python train.py --n_layer=9 --d_model=64 --n_head=2 --n_kv_head=2 --head_dim=32 --d_mlp=256 --vocab_size=2048 --activation="squared_relu" --norm="rmsnorm" --norm_place="pre" --norm_eps=1e-05 --positions="rope" --rope_base=58700.0 --rope_fraction=1.0 --qk_norm=true --attn_scale=0.244 --bias="none" --tie_embeddings=false --parallel_block=false --extras=["local attention windows", "gated attention", "value embeddings", "hashed n-gram embeddings", "a smear gate", "skips across layers"] --init="uniform" --init_std_qkv=0.0626 --init_std_o=0.0 --init_std_up=0.0626 --init_std_down=0.0 --optimizer="cautious_adamw" --lr=0.00285 --beta1=0.9 --beta2=0.95 --weight_decay=0.025 --lr_head=0.00785 --warmup_steps=280 --schedule="wsd" --decay_fraction=0.939 --decay_shape="linear" --final_lr_fraction=0.0 --batch_tokens=8192 --seq_len=512 --doc_mask=true --train_tokens=113900000 --steps=13904 --dataset="wikipedia_en"
Each number is 128 + 32 x the weight over its row's rms, rounded and kept within 0 to 255. Layers, rows and columns count from 0. Numbers have three digits each. The size before them is the row's rms in percent of the matrix's.

# o: layer 5 attention output (transposed), 64x64, rms 0.21, rows 14-63, columns 0-63
# v: layer 5 attention value, 64x64, rms 0.199, rows 15-63, columns 0-63
# q: layer 5 attention query, 64x64, rms 0.197, rows 32-63, columns 0-63
# k: layer 5 attention key, 64x64, rms 0.194, rows 32-63, columns 0-63
# up: layer 5 MLP up, 256x64, rms 0.237, rows 0-18, columns 0-63
# down: layer 5 MLP down (transposed), 256x64, rms 0.226, rows 0-17, columns 0-63
o14 092:157157119162107100169155132112130130184133164137095174154066154119174161134141167145065155159106124192131110107161100100117101174154115097164009122116110158126140141122121110174139167143126142
v15 113:149176086115102124160170201150071120200127131156118085112169150106121142176092119114152109129125093098086125113135085117154083140109166124154132127140196164121145185133138142168073164148169074
o15 117:114148102153099044065059107118155112135101089114121153136083089139095136154129122183193117083100097128125160120110140150144110169179073202131180110109121168127140104140124137173102140141094127
v16 120:153152183133100169106158130109150139105082101195133150123140132159147099096158157104157099200103216156160142123158101128155080107144119113119152159105080061130145131116130160144170169113060104
o16 122:094125159163135186136158120178157124192179191111140131145091101115147108187147188108135144179065144127118088106175134093136128161121115134167099157122135129139139138072164111159164059142154167
v17 117:112102177199128129159115118148131129093096148128091133138104090082094099187114074142072118097151069180152137135086144122070197084163129107166136118138101154135098100097135134150104143095147193
o17 123:134137092119066164143182127187156111104083115133097116094177197169108177100100046146133126114150098165158128155186195123103153086081154118110109126146142105149150154148134167141139130085128116
v18 127:145114153178131160133138123068129120078127079197126167136121105051115123109114081109102096145109112110116116123203060166192082122116138141092185091109159077136152111160131148156106158117137128
o18 126:118131130148119146138096139200107097135186154115114126108136126163070140221088058099132154148096131163092156095171088121162140171147152180141122095087117119140120096146074119133190107163160135
v19 096:143146119119119109104124134109075161176191143111156095089149131124175153129133159091156158188116063093106148144149123152010132177160094136109103117104151108073158162101114115136095105164123140
o19 100:168138107130134084115125153037112153092106116116088163183073150133185151129184138155172091134112131119138159150076098146135122158199147100173087104150111163169129144117130168111126182163149159
v20 118:118169085115142123109066134205112114137161198165150119156108083116152109150118120099145130083144070130144151153110151134077148174121110106109108185110128107175200082088071137136079097113115126
o20 119:164147101119175157138099173061080117141107101143086091149152175147150136085193049123146116105138089106159180145133142064143137063170137110127199140112116154145145132124130134096123099117104167
v21 127:164139127088148140105120123165123114147125162176163139107125092128115071157134155119146139135128099163098182158086120057154110138080108091119135129138096097207196066153120164133088157095058161
o21 128:152124110134112191118114134157111116166147067162150134119093099119112156104221097109110091112102118095155150115182200086113130115191129150151176146147152158123182134099169087110125067120093142
v22 126:164119139135110077115108189146088099109169160130106107151127155180165092118110143119116113153122096108127151134187139174105149150110140152114133154091224047090116140070105193155131156130144086
o22 124:127116116122147101086160144063107130098140174066053118170155125130170137134113139144147110124136151132125165112120117096164089110117160113184113110000092165121151141125134140131123103163148164
v23 095:108103152128106150137104110117120142160127133106231190171162066177142155105125080129182087165192151124128082160170123117145113094092105101113118215142099123146140132107138100134107109102108143
o23 097:125134156149187107173181159148101157188179101147157106178093118140139140135110117123138140168080125168164145117119098128126149170118152047071143122144121144124168077141155075070117086088082142
v24 112:090132104090169136112118109154050121168133154099175115165152137146088171213128141111143121068200048105149129126159150104097130140150110118121096104176102168150181131146140131090132104145154133
o24 110:151132128145117103139068141110128112099133046153120123127113120131102162050148163167109082073117072126133136150116124148129156085167123064085202176176103144152136142171128126119071177128120109
v25 117:159114081133122098151128094098138154168167137105126125108189125100159157086141094185103189113045115117090201123164159164143138164116135139068112157148187145154177112111119116157086119156136105
o25 110:130125113142111107148103155076075138126147083100108140113095153113176130132158080078137137101170134094138171131099057140156121148139090181172060091129143150068130062149096111068151158122084138
v26 120:097109166156102182113143140108169107099155154126147154133101116106131145101104156140174038099154150087077075105138102168086131112113099150102139075169086122140198104164162145089141084139182130
o26 115:158152139107130168170079172168130084124145159182137111143179131129148154142077121107178127136085170122061058120076080106141123154157163063087133131158089126132130145155085122162111145173162115
v27 122:157165187123113141080137147158089125127135095193092133087078116133154104142148156065141136155167169159177127140109088100114149131130128105163142127084095039155137116152133170134157165081058136
o27 117:139114145121144179083133115172161116156117161129117110153118107146147094131194146146119144163077123143130094115208187112109111138168155092196115129105112134175161191051153132176131087163143161
v28 098:145180094082099153099127188173086106143133089150131134127120180101159137202133159126109168077135136145126149127113110148103109200143180143072152120165076138086160136103082086128170083153109138
o28 105:132127146147193133143045103043150084123088135147118147120138198115075146105163217150120150125169079113113127140122137130131104123143087113150165102147115151169142131088085162166156120157157142
v29 108:139156067128127148149116124078123152085108156181074075089124140096120124088120149143110097140065111100150164085134123137200114127101166157158151082106193156191184111145109131138087128116157088
o29 112:108137121104069137125048143140109122101135147112107117110150065131125101191115062096159132082149136077105130110146125086177126099151069231131179101108136123131082099114092116125149119148134118
v30 123:095140075092194130168085141101127112097082146110115091148099134143143146092083137110141170200113118149180112135073171094101144118117151198112149165078113125111113106099122100141122097187184163
o30 124:135143120127153124160193101082120167123092136117142097126189062136086136129120131076161082130170135074147173116114158161130177089065132126092191096138149096149070159091141166087147122131106153
v31 117:099115164146087099125134132171199095120150147061098135157117121133158138140139110160075099067128098147140127104095181178061225151136155125134084114153120122123081093130148144076164142130125140
o31 115:125146118111129164115158165107113102106094153106112122142178203106192142051114103108123144105185138154100079132118139122086088113087149036142085129102117132083149143152104154164112188115152101
q32 072:147090144132130182104155136212166172084163153106143126082094135108165137179112149184114082172112135126105086206070122125120116172124105109079111179122099138102125121167160149152116081126128144
k32 083:136146102094133144138178121045159152130104101121103103153134128170158087147148139107093135157082182148104090129147127136108132177093153191153072083128213095131116103149169158109167181136085132
q33 087:144064131124191065081196162043112123159081136136132100150177123131158107092166156133105146156118135115125121154127165148083132100153127129209075095129173150093112108115132111091102123125103132
k33 085:160074117141154138065099181130109109173113104115134073128076112144228142185141151139185145113134121139119097173082138113107085136142132121091102163160146125156116100119123143151101147135217143
q34 062:118127156134065117106083106156096103117112169109170101138110127113133143148135144119102111194106166124022066131063118137094077174130098120098109075104108146091139110106192106099151123123139094
k34 100:133150101161140170070138172119125161087135163129123097095178091103171177176126107134136147067145109118174157088094117143161131060105156067115178133123151195171136107145110146181118120163140092
q35 074:157109105111132156082174118085139189178132092123117078123095192122161139104195107128103153106092129122094175145172164117131135100154156160183086080134169132106156055118142130126134119112086074
k35 090:118116113109131159152140086150144101150081087176142081167129148195146066145125126148086119112093102133116071177211135125097128150160118137060073146108122127118107086091161102157118146125058122
q36 077:146125118058161120084126155088124202116139089077161083087077162127129134125180099111145176090148115125135156137171061101150156111139067131155109148194141151117159092173119144121094170127114126
k36 117:131134129119087109202169070147168093116169109148148192165129142174086091080118169159091120105140157127102110170118120163119109166073141158130096118113117105095107131108171115064201136102094115
q37 077:158101148203145131138131121155118130158116101122109229130102164135117114055127136073143132067087117154167149101142149126161154108164111153150131140133135135160096152131113118229122149148099190
k37 080:108132094142103106157166112080111163068121126131151102124078097097118224131153141168099117064148128111176167091135095136110054123118118178109169113127173128170115180150122154133112079100149106
q38 098:122103117103135150094186152105123124146113190164153132138181121142120117082087064125085113152145106141137174086099142123115099098109234084158153113084123082145163080087137146158117077114147107
k38 094:165154176106148122087135035155083125187102139163164103178130156173137170120175117143163138141109106101100148089067197083132171110137160143171113108139102102104121109117151111152136112115073134
q39 094:131171092068088151130104116054134207131147115168127103128129107128142117106130145179184204131132119162093108092159149114147124111130093082101174069145167160167112151138103200141135127135143151
k39 118:134075193146106077163120082176123101098164172128171210121082134109105142114151132139102124090164173114153123122098118109123043156097105168103131142151157098139075171117154110119171093114124106
q40 129:150057129119115064195128143133078060126123163134119132156210133128085176145066106150144121165186138101116147086103103074081116112113104120118123136114099104084137130081133116130114158146087105
k40 103:148156135088116152092126081076068135161101095163093119174127177191132116101099079134117112168054132089081101134080145095068124122146141103162144155107082121086137146117176119148086109147096143
q41 118:128095094092116126095145146118107124093132178158132109147182102102071136143109058096135113156153155116160154086109145090113092138088178056130186141087105098115171137088152130120046080134143100
k41 077:158100178123136090105145079140112115146115102158091139205137174195136156091118137184099157189088148101067105095074127143113143151145143122133125095120103146081137159044163122098138138159134146
q42 106:172111147134126077207097083154108105150113114174108162156112123095116156115067115099127219172173111122120147114168080107141123140110060179150131120139133146150085153180101152149155143129095095
k42 094:099135135140141197158170179087086157110136107121148167175123165093130167120199083114120081134087119137081103156115111123104138066134126136102147172130125115126121135201168059166106119140068117
q43 148:138047197156093099154112126184109073150175156160100157115155157124112155108134092157086154143146161087137166083112124075121091122108166123174145136127126103114178145119189111117103093157085085
k43 153:167099137109097114127099072161123098157124139175081156154145152177116124109100114129119173178105147077134126127084137120072099200124151133143105126069095099058118149063170077129117109152092170
q44 125:118134146187117083174105056110101141125116056112097092154115124149170158158117161139140091081087107165113126151167147125181123120116076180110122075177099120169130144143052112163158131121152100
k44 090:143066141126142142172191164099084067104146094136178130180156166088121135118163123114138108134150154123107154150154104127152132083116121131115111182193136174173145125158175106128139092148045078
q45 112:165078152164085073143116084139098106106151148108082155157147182116124154126083135117084130083171133132169176117103075088143091128095147140144112106170150088056185122103111141167103102134099074
k45 128:165084124092119121107120070113116142174098080161064136126169166150076120103156113122093161173093147083129110105114158086062105195135127136144109120111150095071119132114174086103091113147075162
q46 106:158102105141160121119104179178121069127085211124136124135151092135076131109100108189183099147178133093164112129121106148125140125105132139053212121132109120138178135131181149099093092127145131
k46 102:125166059117185133134105115144136150146101144171150079127121069132082157180103080118168122186159105168135076129128135116127103190099070100093157161100080132118115100139114098159094129063134158
q47 104:079176115095108157108107212061182210117134134139111125121132154121144097103174122101124129102091128173123135125166167153116114111152121082104169113208135162170109123157081164115136139129173112
k47 126:127117178121097056203101122129115112079171124090179128142176135070100129065120158101111071098124137143135178071159089111093129091121165081138169134155133118151130133123111114101100176148143090
q48 108:122174081178131092177133122111099125150094133135081096170167128094100141106111071145170172105105162108096160101104117150131160055145161177175085105121204121093172144099143131142168147104159126
k48 102:086164088131132141137132172123126196136124143180128143096126228126152098118143103127104106135096138162153140128161134164169134115160155126120116122222173118100181105108068127188104154178144122
q49 109:134183113125163124174086097098189190105137100125109135136113114094072132143091039070065156143142158174124124100151116099158118147105090156086146122101155094146066153100105099125155109127119100
k49 120:168161111079139077148176077157132111073094087131091154187176108144092114113123116130084127162090103115054121158166116143129136140067159169127131118079116143106144174114114102075147177165120155
q50 088:141111198181161128127126091175152061154173111062140175100086113111172119119144086089116105104158175127086133126159089144157121127112121162137040158117156145172120115151143066124152138111110127
k50 099:134180130173132152162110109114171117165118177080113143130116134156150104135126137170143143143145118116091120149116167169142077154116107212110035137127117088105125105066119125171168080061129174
q51 117:154143169172112102136103084135130091089098133086107127153123126149180112119125133143095079040168090152143144092138142133178107137108183139133140048139135105158139144135070138165139031141144145
k51 109:165125095112141108149094138054185137141117148167092118096150152112071129110194130058127169114127143117153132106146158092119063132135168137121071144120178121086082134130206090131128149131089166
q52 106:162116131127121124124140073115168154154189110114112133139105174086194105063140118135077163147107169126132145160156068152157120087160127180151069129139161178153153077153151151119187124096079121
k52 110:160123147138070158141123084158099180161087144077132167127060161123173076061104163132096117125147159149142151137122130132081058154136117145125098112137105048088102088173113131136133082114116137
q53 119:052165145152144138122106134148143075081191138185110155173164107085072143105119033161150161066138170122098103127123159169165102123121145088121151141160117131150155164130127143101124117115167121
k53 093:144190129147124113142120113125139165123107143154117108159218150120102097150087088107125118113144134193129151076145118159160168154156202062128129113156141123099178088070080116105102093088168104
q54 094:134141120094090126137134131040078145101095151094105113091163130114141115148124163179207096099132076151058104104107162130139177150157160071105108071125105122135134105112098186148131176135151118
k54 105:120107168117077106126113114089110142118190113155106133096160173078103157093093085119135129087123108157132126089116097075160079122143158061110123133122132152149124113078176174124097198177069082
q55 108:122090145115105111120139070175124099105189122107105139135118152086115169123131128104043148115162147111179150146100082112116092136101159119131063193118137140057177114103169115117120139135064073
k55 104:125170107124147146037129108138098155187074092109060086096099089181156101154134156174144162126109100132112087129106183123108164144175092129143102075090139106111123118142096156115115119073149150
q56 093:138108164135117130103141087189154112149200115156122155124088130095122134095149122136025159135102181094136137160153089134128088124121156153204058177119132136093151123123175108122126141120071099
k56 109:133165090131129175037134130124108143169075141124121093113069108166190065157150165189132152119103128130140116176093151160135122153157114152153091091119139108102119111167104163135134069088173159
q57 113:093079090136152104134152117208143076136139129159167136188137131081088157134150094127089176172121201072152120165136163147134098139105137126114108204119131145087133153116195104093141134126096124
k57 097:081163113160175153109132133134110137140074095098131072137106116180149078213098128181132126139150118169134141199107159142132203118150144144108121109131144105129176141127058131141159120073178126
q58 115:126121116114099096150145100052090121140117146093076105136146146135167148150122118079109156116190059180119185064098118122140177117120110073112091132124150058140101090118066145138109165129106157
k58 112:137177206125091069131162120095122102145149112080119181131174127132107168055166124102069138121157130127124120085135140080109120104150115127138099096131187117139126138099128143153104215173094087
q59 105:171055146173124084137179066149121072163120096079099109117091122136178128129149160164092109140154150130130135180139100144162166133140129163125035132089147151098127080112155096145160143129078140
k59 105:099126124162138209112137074085136123156108122097093129125082151132160107119141133152133190119164147133110095154082141150159098156161109203111079130101116109088121109143137142202152060088067148
q60 118:123103161102129076180115145164167123102161217129139128131099104136091122099108132129133118137121159094164154072153128082126056095100099095170161107100078131168129149128113113153082074207144118
k60 110:107126096141151122088197184067140155127078115162144050095094107153134138153237127152149130158113146150085086156118149152125097142139106131137104083108168143168151080123151122105121129088152132
q61 105:161049115180105119139186135074093117168052139097124115154168135110123148129145115159116124094163146131102144151079114119096149140142130079095114201137176104071170101124145147164090141083109165
k61 097:104111137173149146107132179099104131099158118093162122085185138107129133147166111110130150130133091119145108128096143118102202097180086146125138112138203120110185104099060149241129133112134128
q62 099:094164072104116148139099184112135126088087176171095122166143123146111090137077087152196132153114128130200120117128155150181132124110166096092213100114107138153132159117097130096115097153190112
k62 108:101120130104141090176124069121174139128131103146129143172153148097056150109120098041121124148140146148139160117180119116111110142098136071137195129147079121130100146098119104037071144159152097
q63 115:098097116096070052198123148069126074106155164131088134175157151121094143128133119144097143143143146128179164081154079093104088066124090104102125155132117175122152124123137136148097168149067109
k63 104:111135138143134132077206196085109182153075069108133065105095102159136126133158109158112134122080116158095093171104135144080141097210104126157114092156134123130154075139131150137085150124147125
v32 080:134075140167111116233122126177142128080123102180105141112062136134150100153150087117097042121136158169109092140135142086097105089119074174155106091157102087147145138136105145126111144127152141
o32 084:152124172151161137058152107159114085127174113138216204172135155106115132104148145145141131154152179115108153132092150116171110071086181106122107087155102117078173148122143130141194109128133136
v33 098:142160135094098106172126099094150128157143134120057178101106136132118105061124159073130102088138152148167125133152136230137101085123183128197103117100128116144078175103159183139126125145136132
o33 101:131109126158113141113120104151137125109133179130134108118158094148008150120083122207121077109122149104152129104118086095109139144115114131073212169125102147131174163096167134103095165105117091
v34 069:103113086146180137111114127149125160117097109111135117113133117183123178116170042112120072120095143121160151135080178091115151143106105146054145105215130118121127143180193092107099141130101094
o34 076:114183198114123153120098157150163129164204086152133158170089158079189190153155116127116152124123134179100167118161087129147057113121133109142092139093132164118115072104113133157170094142121135
v35 088:161143140115118136131114080135143159153146046108092183099082091168106147112169064100109106192142149164159086133135137123113121129152081146151118210127137073120096153130136086146087159128127190
o35 087:076154176143124103076118204180182159150123141126157127117145131081064116112165150165126091161092163062076139124077168122152111113126122101110114138101098132075099107132199148090115129116125114
v36 088:108158108140127162165118198183157176109123150119088153107108077107104171062125054132153097181089118155158127122093139106134169092117192116102130155122133067158125086130161138140127160103123183
o36 086:070155153148162110158122141111171130161196041104192156154136121074140129143112165157089134073113146106102160141154053098105094122147103116159093174162089157136130109160149136149164112129127094
v37 086:179111165170101126123132144120221107105115132143147105110146139092145064150097129094138093053232136145125156130139070130116064097095150082121114156139093148144109118115118134141148112147171116
o37 081:153132151123158105105119061124063123080083096112113157155132173099056161136159072116104151135139135136120118106119132115166189104096107184112057127176150120097115183115081129144104148085081114
v38 084:155110132179158083229141118150126070102121077094088143133131122131112109077099137050081031100146131133120100147165134147146114095121147142150116124129109118155073124113142164097147154139141092
o38 089:181107196155113157100087095151106122112118152103156156159119105098108177104133134180160125110100141077119167092123080078124136089106169145086137116109113123087205171048137139144174138144165125
v39 073:165109163148137111126091110124172122100148178146157117065132113098181145081136121097182104061203130103156167107097156104129140076084161122100164155181092151185138124128128169172108106157139134
o39 077:146156151121137136137117127139097089139165065138110192165148152106114184175136122135081150119155101158139158138154085166160082156093091163098049124164113139117114130144099064187137088111067096
v40 086:099096095141132095134140132154123058124092083162144139138170129115135086163093112114146174090244151159058162143167148084125086106111119123115112121090147085119111113087076139152141155096145105
o40 089:168094146108125094113058086119079130099079151134103128163098179130153112109150172097100072128105142076098064103103136148142180100160128102168091092105144114125150172161049148117142132161162142
v41 073:149088122209115149103145127102136146171122146122122142081126150125154190098145063127142097128140140112121156111087145121142103101118137140146112123184126189155079135134199139174093211164057116
o41 075:105169185113184161130081144137136105113147094187134134180192169111095175150162145094126168171142128173126160145153096162127104125092128123063171177177118141135143102082118084109146092156093121
v42 074:113144169175124085137140168140136090073063117128107108083098130134107094149107167116109068053183148125155136131109138120152110047113102133147124117136072163178103137131088156090110137075177122
o42 077:196078158143112130124134052121090125092208128099194192170112143070148151114092112110146136162100153143088133092093122082158108106116141147107105109119121128072137155072112127131147114168094118
v43 092:178119110096093135170127071154167111107147171143136111148145130181128081094108134062085112137123141103141200129201096137153105054107124161172098157105138136155079110115121169113132159156182106
o43 087:152140142168116157103072153137098087094093125082088134137119113089077147157110135174187122120120092160118063105104111109138193153138143109077154098095092114103148208114134181189137167139124126
v44 078:135146140114111130097126126175115137095131194153143058143105133216136082174109137173104137170106151082129130092181077134146139150170086155115114096141095211143144118136105103079128085110125160
o44 082:140142080135110160129139117078117131129113146071132130078135139103178094147070147132210157153146104170113048131071220148143106163133144111144184103128139120106082128101098164148102142108118120
v45 101:198108129140110135113119109082081110170238172147160140189154123090130133104121115109207151114114147115134163081165139158133136097141127117169104176129171121150142144139085115170116098144170097
o45 101:140144119116127119150137157115111093122091118131080158074183066170087111149161171122059113152158095119172118175178133142110174173089054169085139117108098104123176173149147111152123114138095156
v46 090:108107109068109164164138119162078153165151180124158164187144135166147124161137101176118152247092131131166115116174132128123127151112143132107149202107136068084112095152122120110143114138138119
o46 092:119174091152117169133112182111164099128117128142096108071126107101115095126171110175162082065186105141137110169141132162113142131207089121147080103122121145168136109205128181149141162162153094
v47 083:113131118185152123123144177078106152147154134191132094158107129169111098093116102080184052098113138136164124144125115167134099065147103113182117143111084174137141138120197181150090127150092089
o47 079:126144130091142192158158101153132138107161131125123172121120147059070102122110161139073132144153180154137150079092096059122115129108141126109178169195122142087195133070122136121161166138081122
v48 086:119078109176123135214115113090196140153113184094138132108151171113122124159133162126089089091196069146096162101118159141122158113089131120124107149135180143147080096099104143094125181127084098
o48 081:142125134134117127073111126088094082118190111164109143160117118134073153151168097105166159128111136152088174141170055079122149086122129197138135136166105145159143200150085106171141086149177136
v49 080:186082121100100120113159124141131135134153206135132128089164132168141056146121173120118101131202124132132172091185106126138107100140151121180075169081185123112127099087078123175107116168138124
o49 077:124115072109136127146103121127126082095096129173077146128157133137057104144126150150185115140130106079104044117139183148119191169150103143122163126208123132122119167170085175139082117087126130
v50 071:096137157103141113102141117039158163171092117123109115081099163135100143202160116120152157119102139159115110142061124174086148133141115133180148172175096145120089168099159120166094118135050118
o50 076:083115096107138135083150147167121188123179162179150121137116124143051091090158091100143122167145178143129127116111135054136088130138131135129164164140162149127071091147174081063067141130111121
v51 099:077161101193159140125114191187066160153137157169105121155113153146088146112148152175170082149051076124176094119100129141093151097168143154147147116148116168112107151146153150124112109090112168
o51 097:088142104103122173160158125069183147147227140118181153106125080138161087112072168130111137159113194151105168128128105082148114146152101141138169156160122146123158085093160127118176132142084121
v52 078:127114153094115159115126099092134169186179140164106176156085143104165164089193091143126100151016138135127142135087157140121153118122139134146138193145122125109130111164188131156095148169080136
o52 085:071161126136172135134157179173168130140159105196132123119186116137051149122168119140091135137183124161189167163145097152111116143121169135091133164171116139151125100167202091128159139153095114
v53 082:121209108095077151092128125202132110098091126117140082125147093116103089147127118107147111104094109109092140111149064122116128139193161142122106076148070110094158164156115056170126095138172159
o53 087:094113070118175089140118105099146202165114145093149134158134115147181099119065117127111120155157134117136066141106176123161148135150128103167155153084173120141085110138115214124108102055108166
v54 079:120102175130126084120141184144087100091121162136166102158130141100147112177095174169125152088177107111147147144140140115141134135115166123172131067074090158124209108131087159129140061096200128
o54 075:202059072125111138195163050101070090118109122154114120111100137135176100108093139103124117098181130123171101094117171134128148141127101149148100089168139081164147109124081151172115101143112105
v55 086:110183111138111154092136086154107140116171147135123133141198120132121149150092069094215150202127086096109173118207119148142154128140141134144119166142146155144075168110151139191110115126100093
o55 083:125160133087124162176040195053122190167102140069085131117114133135087098141167165145095096109103107132125060174118108129119116165150065110094161160095124125144114121157110137133133114131113134
v56 082:090097112169168097162100143141174148089134168094111087111154100160140172140138010126147132175084136127150132139082193128133164121090152156124183096114148107155123097100133134114112156093090165
o56 083:136144165114105161132122150161140103185178057149170134138058138091169137154138181141115159077113129153106128132141090078116047108155123095141083130161091147145143125152105106177133083169151075
v57 088:126094152149155118101123153128092147135133095098126150070096098099154179092134117134167075122146163142133073136056122086117138206129149108038170148172101110138189157122134154159131079136106112
o57 084:117157163099158128124146119155143109117125110141148163145147154122152145139140078136092127097126120097110211122185109174136040103072092123132041112153150135104147044132145077105148100089137115
v58 079:120091105093110174086133135125166116132113181163206160212159126135171118110155156198111183116145141099078146109095085124110098151122169087089155141120123175116146093124119103089177120107156115
o58 079:094144105155137106140124053133114108087081139128050082080148143138180132161082113091123135116188092189182128147153155193150169117157118153129128112153159128194104122153095116121102150158111100
v59 087:112131112147115092183169158121089125127101091114078114060118109131127157088136079073150081180058167147125118143135140134104111116179137166171134056111104125151118179114164138189089167152119129
o59 087:118102158113156177108104140186131150132151133152222148188134117112134113105084167155129111138133152087133105128111132098152074112081149036120205150138113120127185088112161137075135103125149129
v60 082:166135144106072120188138111114143097118139135130097099076120155190143080111122177081097099139128150131110088132224087136115140127161121182185092066116163161115090155102115117113159149166148157
o60 078:144104102137131146058135098132125125102059186101127114119146102157103098127103153170207148173127108077124081118089176156152155134105173106107229129119108124109146144097137161096103153086148122
v61 090:109149121106145161080127076099097171182147095145141134139105154118110142148131112161156171174054114126157080127125128142140118208199107116134101148148141121083142105160165091136119079140036119
o61 086:086181083102136134143170216093172192141104154138116110087164107185099083100152109115111123161134139118143142133101156138082106155144131117147165153146169119147076100103164108092087168107154192
v62 076:166150148095070103133167097135129117140098099114094170121086134185143148098131131079122174178115142146112088130223060139133097174152114161147115120133143123076084172144159100117129158142139197
o62 073:102120117140130134076092127144139155118070175089137073120167127122101105110148127182166117173146117086107083109087211181133170121107132087103195124066118128124112112091151144072091166102139119
v63 083:142147094148167178047104117118080131157154151158153108134137120106099206135137140124179165167081125123139128102087133134121123173161134102081084176137176195091143093123171127154123081143080118
o63 080:070170118096117125193145180055164166122116135104037145119164138178161103132118148103100150159098105145143167146188145137105124168120076140158155165157150131156095117103128076125098152134115164
up0 100:096080113104131153120116118160193158111120191146125114155139104080091150114088101137191125103172115073125122159123072108144153122100148122098176124132128095151187151120177206112099133186120074
down0 099:111113142101148137136158077128112154104070116186080148182081162141098077098092098063107137080125139108132119151152107169077116152138144143134105088157184116093133098058141115162106098177162093
up1 093:139063117140118105176134160121175160132116107145044098135113193129116153170114127180091188147131128129165155148130077129133156147154144102182132124190077122061174110098114118109102134169111096
down1 092:151117123170127157101112113148120139092188117106161157135134140130161156103085164108144135099124154113170019159181179158156105098125146104119136047165140109114115116110079094118141183155072154
up2 103:153171187062135085156131089166108161133086175106161120104114133121102140101119138132089120146101135079171099122139091086094101097157109079089175102043125122113141178151093080095102098102119146
down2 106:107151140030147073146116132172126162089119129101158153171114159150141148152209109147125117134106121105172121165148111113127141138143091161060127116095127203100159144111088195139100146094123165
up3 120:124086160151100116175126154161131101076120192138075142121115194090105105160137156085090110086148143109107146115156093113151102126168181120187153129132115076071168091122199138130084168112128144
down3 103:104143079111141159107161167131173146108131164096136083189088120085094146140102137141148168127117104117128130075214110176184110123155181110115128096211126087086142086119149166157126153118154141
up4 137:141146185175101093143084173146147095127170093188116161167163207151055163113122184175110099092067103130141121120103092155115104149168147123106154111137130155111151195114132109132133132142097121
down4 123:076136073099124126193155111110065104140142082156152177175159112211125153112162129132093078113138110155130126102121089122132079183150100097097149115080086109150122125128133073108102174124138080
up5 104:154062149125129132109097169085112128172170099177100095169125154110084097136081164117139117176099119069110148131099107112156144149092133134132142140145103092102165139136242174072134091128133117
down5 106:112157167174097090138120110117119162072113184130139146198186075140144102136122120109093158104152095155099167061138144136095121084130119111139102182108161072126170136170073124128124126049122121
up6 099:078077125100094072157114090142076146103155136136087142108148100093167127130138166149078098168083160066187126159122151118036095114134198130131114127121094139101102140094092114103139092119116112
down6 098:142122118126110090134062147126084162165149148109108184133130128141160105149118091107062081201123122120139128211118167174151111064110110088104134129088103154154096134138108115130195163125190121
up7 110:134115129135102132121049064147076087141108148141073128103185096082128177105117154133156099149164125144148086098160128141167132162043154114097180151158074106180114173129133131137084119132115137
down7 115:167148089099116148141115127099110128101179112127121171114115065098146183123106132116169123183141153187132116154152114152142116156125141184139111203133106116170088090114055051144182169132159115
up8 091:168132081148086123159128185141115121133110120127143143114119153043147171203138117134135182150127120108146130138088080139112141188134213078142123138093111084084107146131111113155113085154103058
down8 094:160129094129112041161126050074127160139122159118123099042118101106117124135180106149136141102111126170092062143153158140147121141157129113124207133163138133148111153133129089110126080153069111
up9 122:119128147123136137111075159122122116071169131182120219111134125174101135163077092149138095108220084108121125128156108106103146103134122148117210173132119120114126143151139091152157138192127178
down9 113:071152122140119166132207140168094144170154122185156120112134156097147147097123113117218176097180168132125136093115111156094201130104133130135118158105135166148109117137128097156116112101048092
up10 106:157129137066068130182129097134075134129122176078101113132100178164097162125162136126110133146149143129109166101130158111093158170165104107150107181052130086080135136108115119085134054143175091
down10 101:139143109086146091147100166094127151120133117080154125166099143159138137111121107109088165203121176107147123184165154153072128151150112104141126200086122089102101120147074200155091124150156060
up11 099:120139096146083104191124071117116145105201138082129119101116114169134118129130139180109152128123243134125149091075143102160139116157109142182124106167126135122122155093144145077067121104093093
down11 098:198113104108146126131096068122122170087182144116117079097131155216111107118159082150085132181110080108083130130113125165180145081115084121140108125179101143178142099135121108130160097162105155
up12 102:114175157056138121156164061141092066100104131121163121156147119114136128134107091120141123180094114088103151086120147143087114158112126079153106078092150150105159101158162178077072116126062161
down12 106:125153122180152118089122116110129116151113158157085125119092110146161155121105103127150153179161128073131122137172143053115158099135051114069064099159077163111139069112184171100083146108135143
up13 086:170080153104120157108161133148118120141099194123147145099192122117115073165155149069066099090135122148065095086087090108174117172116137083176115123145117108121116173137168117102139128177073126
down13 089:176085167124123100090155156106134148140172091158090069095168144100080103101170146157116119147158096216180127158093099089118105143182108123117119110141101190137133123148182090091123173119131129
up14 116:138119138139109133129104157114094084069154105174170158160142133104105187140102053144131121119141150130128163064159067090049122140125141142121126201149090151105120196139149116179129103148140164
down14 116:105159144132111141140151169093140152148213141033132111124126138130092126084106144121131166146145165072104117115138086075175183105142122143125052180086158122129143147200143157137152116123134109
up15 108:079108156083083086084135074137173080172193153175126130110156139109111156151137084132075133127088159123096138101138095111047058068103116125106106139137117151124099081124099159121123103099129121
down15 107:085108139081173048095139088107078141112134141119033137106109093154091121135187105136129090138115098090120116144129140123131122106116184118117133137110136162179087148126150131121183181096198093
up16 087:135065135035136159110109147113110138185193153143099166126132150120157128188111155122123122150130122120132154145078135085148152083103184100136147135138076131118112111131224160166142116190118113
down16 090:111154160044074116090153111126128102141133128083146088187110144048139174182109159127133121191093131099118142139135138180099149094103134171153165130128082119134164149110079151081138116073124108
up17 092:140068161126111137114117111110088152078158108150088130212133170156095201150143167206159136139144140123192116159138087141072167098136094085101131114137166132110111145123170168100098105118106136
down17 092:159127149128081119170127062159102138064131133163111080166128127128091116107164137184174128137145125106103125120128102188141109107138090072114156051095189175162162115099111090133168092093158106
up18 091:119138091129143137165130122189128145112143120161095099064165092153121092125105126111089144085079063126158131056109074064140110125139176137123155153124127147151109166158183131129090089183074169